Each number is 128 + 24 x the weight over the matrix's rms, rounded and kept within 0 to 255. Layers, rows and columns count from 0. Numbers have three digits each.

# down: layer 12 MLP down (transposed), 1024x256, rms 0.0437, rows 920-930, columns 0-127
# up: layer 12 MLP up, 1024x256, rms 0.0696, rows 921-930, columns 0-127
down920:149086130133081139111106098159142118098137126097164092117125146168181118140117139149122145105104133154163138152139132142127129128096146090154126117132104162116146149164116129174087093141132122131138114148160142144085125171109139136131123096134106130146116116124103119121132145127152105124109132154173160128128117122125166140133132120100100114122168102108095089118101092088140128110124
up921:128097102118142147131147172160111138114079117153110133148150148123137105090124122151134146133148085088174151096105169122102134140120111159112124126111130171131122183127135122117103174109112124150126074145107112137116102163100110082092159141191121107074146098098125128126168095139116106107141084100120108195111085149117135142159099152108144168127197137147143137124144142168165130197129
down921:097139113127142145158128072127110127135146122101147105075117096140113102118115156108146133167125146148133127153141124153148125133153110136133130151108077131093175135117114158124140124149138140099169115125120127109118079129122164128115171168107092152101156123117125179126138150077102110095085102135141137093128119152152126140149130100122106112155144123091091114108148067106092100127118
up922:099140125124101119103147123120117172103091170107147150142109128125119147123098126109120130082140136147137140118095112098155148094145157140145109146160146128113128140165100106140125143139163087154112117149117132161131120119126138120163095083120101125113134133149127108117088143125154152146122144118115116136113177146137138130132153135116191133115104133146108116117090183100139125125116
down922:116134117159139132148155118110126099108133108153112097125095088098142132187137136131170128105134130119086113129120116104131111127148102150167152147077132130123131133113148130133086112152092129146174108140130113143130132151113122151148132130111117161161132149155124125088101111150128094100131141115122124098184102117120115132113126077140133136127075133117165150111107126137101144122141
up923:085123154055094132094149138112130134113080136147122128177112093160165136148120120143125123123147142140119153112130158135120135125111062149174102120152116136158139095156146099156122117149116080157156131117125120130152143125110137118143112073158145148152130115104115102141156135096093161101159148091133132105128157178150122092114102171138154175109121108119134154101119115135112126117175
down923:107120152207082143134166131112142102168120155115183126134125124136124149108159150110139170116077127122144105094149126139123116117150101139101179164149133141140134146113092130110114149187123144120147170146143145116139129134145101142120130143147133180163126113106141161101123110136152166128141143128138110092164106127111155131105169134075111126123139143138172128151184141119101120095098
up924:123108114114125082137154120084132141143136114129118112171113113099118182161139097142126086129128103166128131137099083130089080098168137113159118192161111131102099107134080125163111107163130164093150139105160110149115109151100137128122121091180087105141106168157097098116120189101166137110170103138115093125166080139160104155123131116136132086116132144142127142129084130107131102137190
down924:076110132115113120128138165127127165133047143110137146085100116115135162109115171160115116152148134100068141126090106110177135161129113115126108122156177106138117118113109109082147144146115104144093102096151138094142164114096128135123100117096157101091110103113149133109128132101164139105124172125114148161159145111112113123141092155169154145163120118123082111103114096102131145107126
up925:133136132091118135144165127121113172144164131078154180134109153114106164182112093117117127164085138147105123095151139098117095134144102097141097088103149130123127136153152127155159143147131081146163118089103143128119076154154124092118162116129136109132115102122089124092105141142117139132125161117101130094157144120123161114144118103094115121128123129141150080134105089123151148132166
down925:143132130118114125114158176138099145124159126107119147149150148153111146104147093109058153111162143131120121132126116141118213115098102135156115141136140158152108112144123128160134094126109115148144114136142109167164135116155069159093130150077133112115108083123097165112139160090136142146154166134169157138186121175108108124125157151162137132115098121137140103096105138121099119133090
up926:157120116164113135125196144119155090143161141122174130138117152124100127126133134187092141155173132116114129134150134142125134122115121090152091100091137112151159119134152100169091106139116139154133140138181123113136097154088136138166128139135103096133124133175112145084172091139100121117137116162123139143135080162108131116124099114130112141137131124131105094140109175140102153148142
down926:109115122147115166099172131079144128164148163116151117141135095129170088134193094151083104133140152117156112124166080151133148137140110117170130154188156096179127114143151114138126107191131151121171108104141106106155161116158162110085079111111134117096118107142147163133107104158164146157158159163147118161170123131115140156149116166144124175181134106130075144171091115111114138124168
up927:124139120118160139120182127115144158116139094155092135124142075142142169128140099159097134177153131130137088161093126133122082100133119154092105151100106150139088143155118086163118103116105142100121127146129089121178133102142129156099116144163103103154147113127123151141117150110100072118130124121159104137113109138108115108102110140125060090098101120194128121134150109072114115124129
down927:123163088108151134119120124135141103062137153164115139114136110110127073131121075169109120169130106091097143139137168098103104183186130104119121124128111115170140147129136069135115138087146092127126113143116120076156119142124126122146128133137115131099129072124139104116158168153145107136137099130160129124110137070133114107114108167152132085121145112127161107165174103096179126135128
up928:132133157154183113140156119106143108123109146137123133137152139130153126141133107075149111126118115118133164132112158092171137153111121100119148135147114123127112147140158154153157139144141092123128128152132135111134162080159112111165111068163140105116146136099111170139136145125138105121136173127154142111122139098145094149088136163142154155132147092133117081140143088082109150115159
down928:097134155117153136099108187140130119161114160139103099083103134105146116136129085154104164103107079134127105139170147166145098156139125111161162090137109111157095076178118110106126135111136150151119093116129151153137169114101161183118074114098199145119160150110125164158184125091136165100124107071111157103074136138162119111120156182118122144135085121144127116117131136124147155094126
up929:113151161108109122113162156098160123101133149140121159101117107105112098131110115104134112132128103117132138106111114145157127101143164060096155137148151151150096126131086143102114168112184147163133107111155127106134164126138123096131135167129105146090107111170155138183082127102126122144129144113162144133136094117143091131077162093105099145132145163142136157140161153118112096114136
down929:158151100110162157155132161109111200125148172111155113097127101118175104103123099151101117164133116105107115127067130118101133093144089159152162150142119106108105109090128132198118120158113086132096157160127117149158138140111144144146152106133115135161128106097142121113123113103153116138148126127147063122131129144127120135132072114143128162141162084118172117151139122119093141130124
up930:112113134102114110131135173112098145113129122128107155141152104141164175132157112107147118146117147162155105153124111158154118140133129129122112149127112120102161095108161115119128132107118170131115129114128177119120159143123112135133136121159134140153169109164105139126123103120166119115093133130099137101176143211103150153108126158178144128144134118141165139149117136102162129175082
down930:107163107154090129117113090160143129132119113142152091128162139139119097096107085145139084137111138143120092167108109105156108138112152164114129116136139128127097107145121142176095099136147134145136156116102108127129112112102091125110151122103136124125183153127128118119170077132132151154145115123104124111125157096143142114122147152071052174120177089134165107118105102156143130090137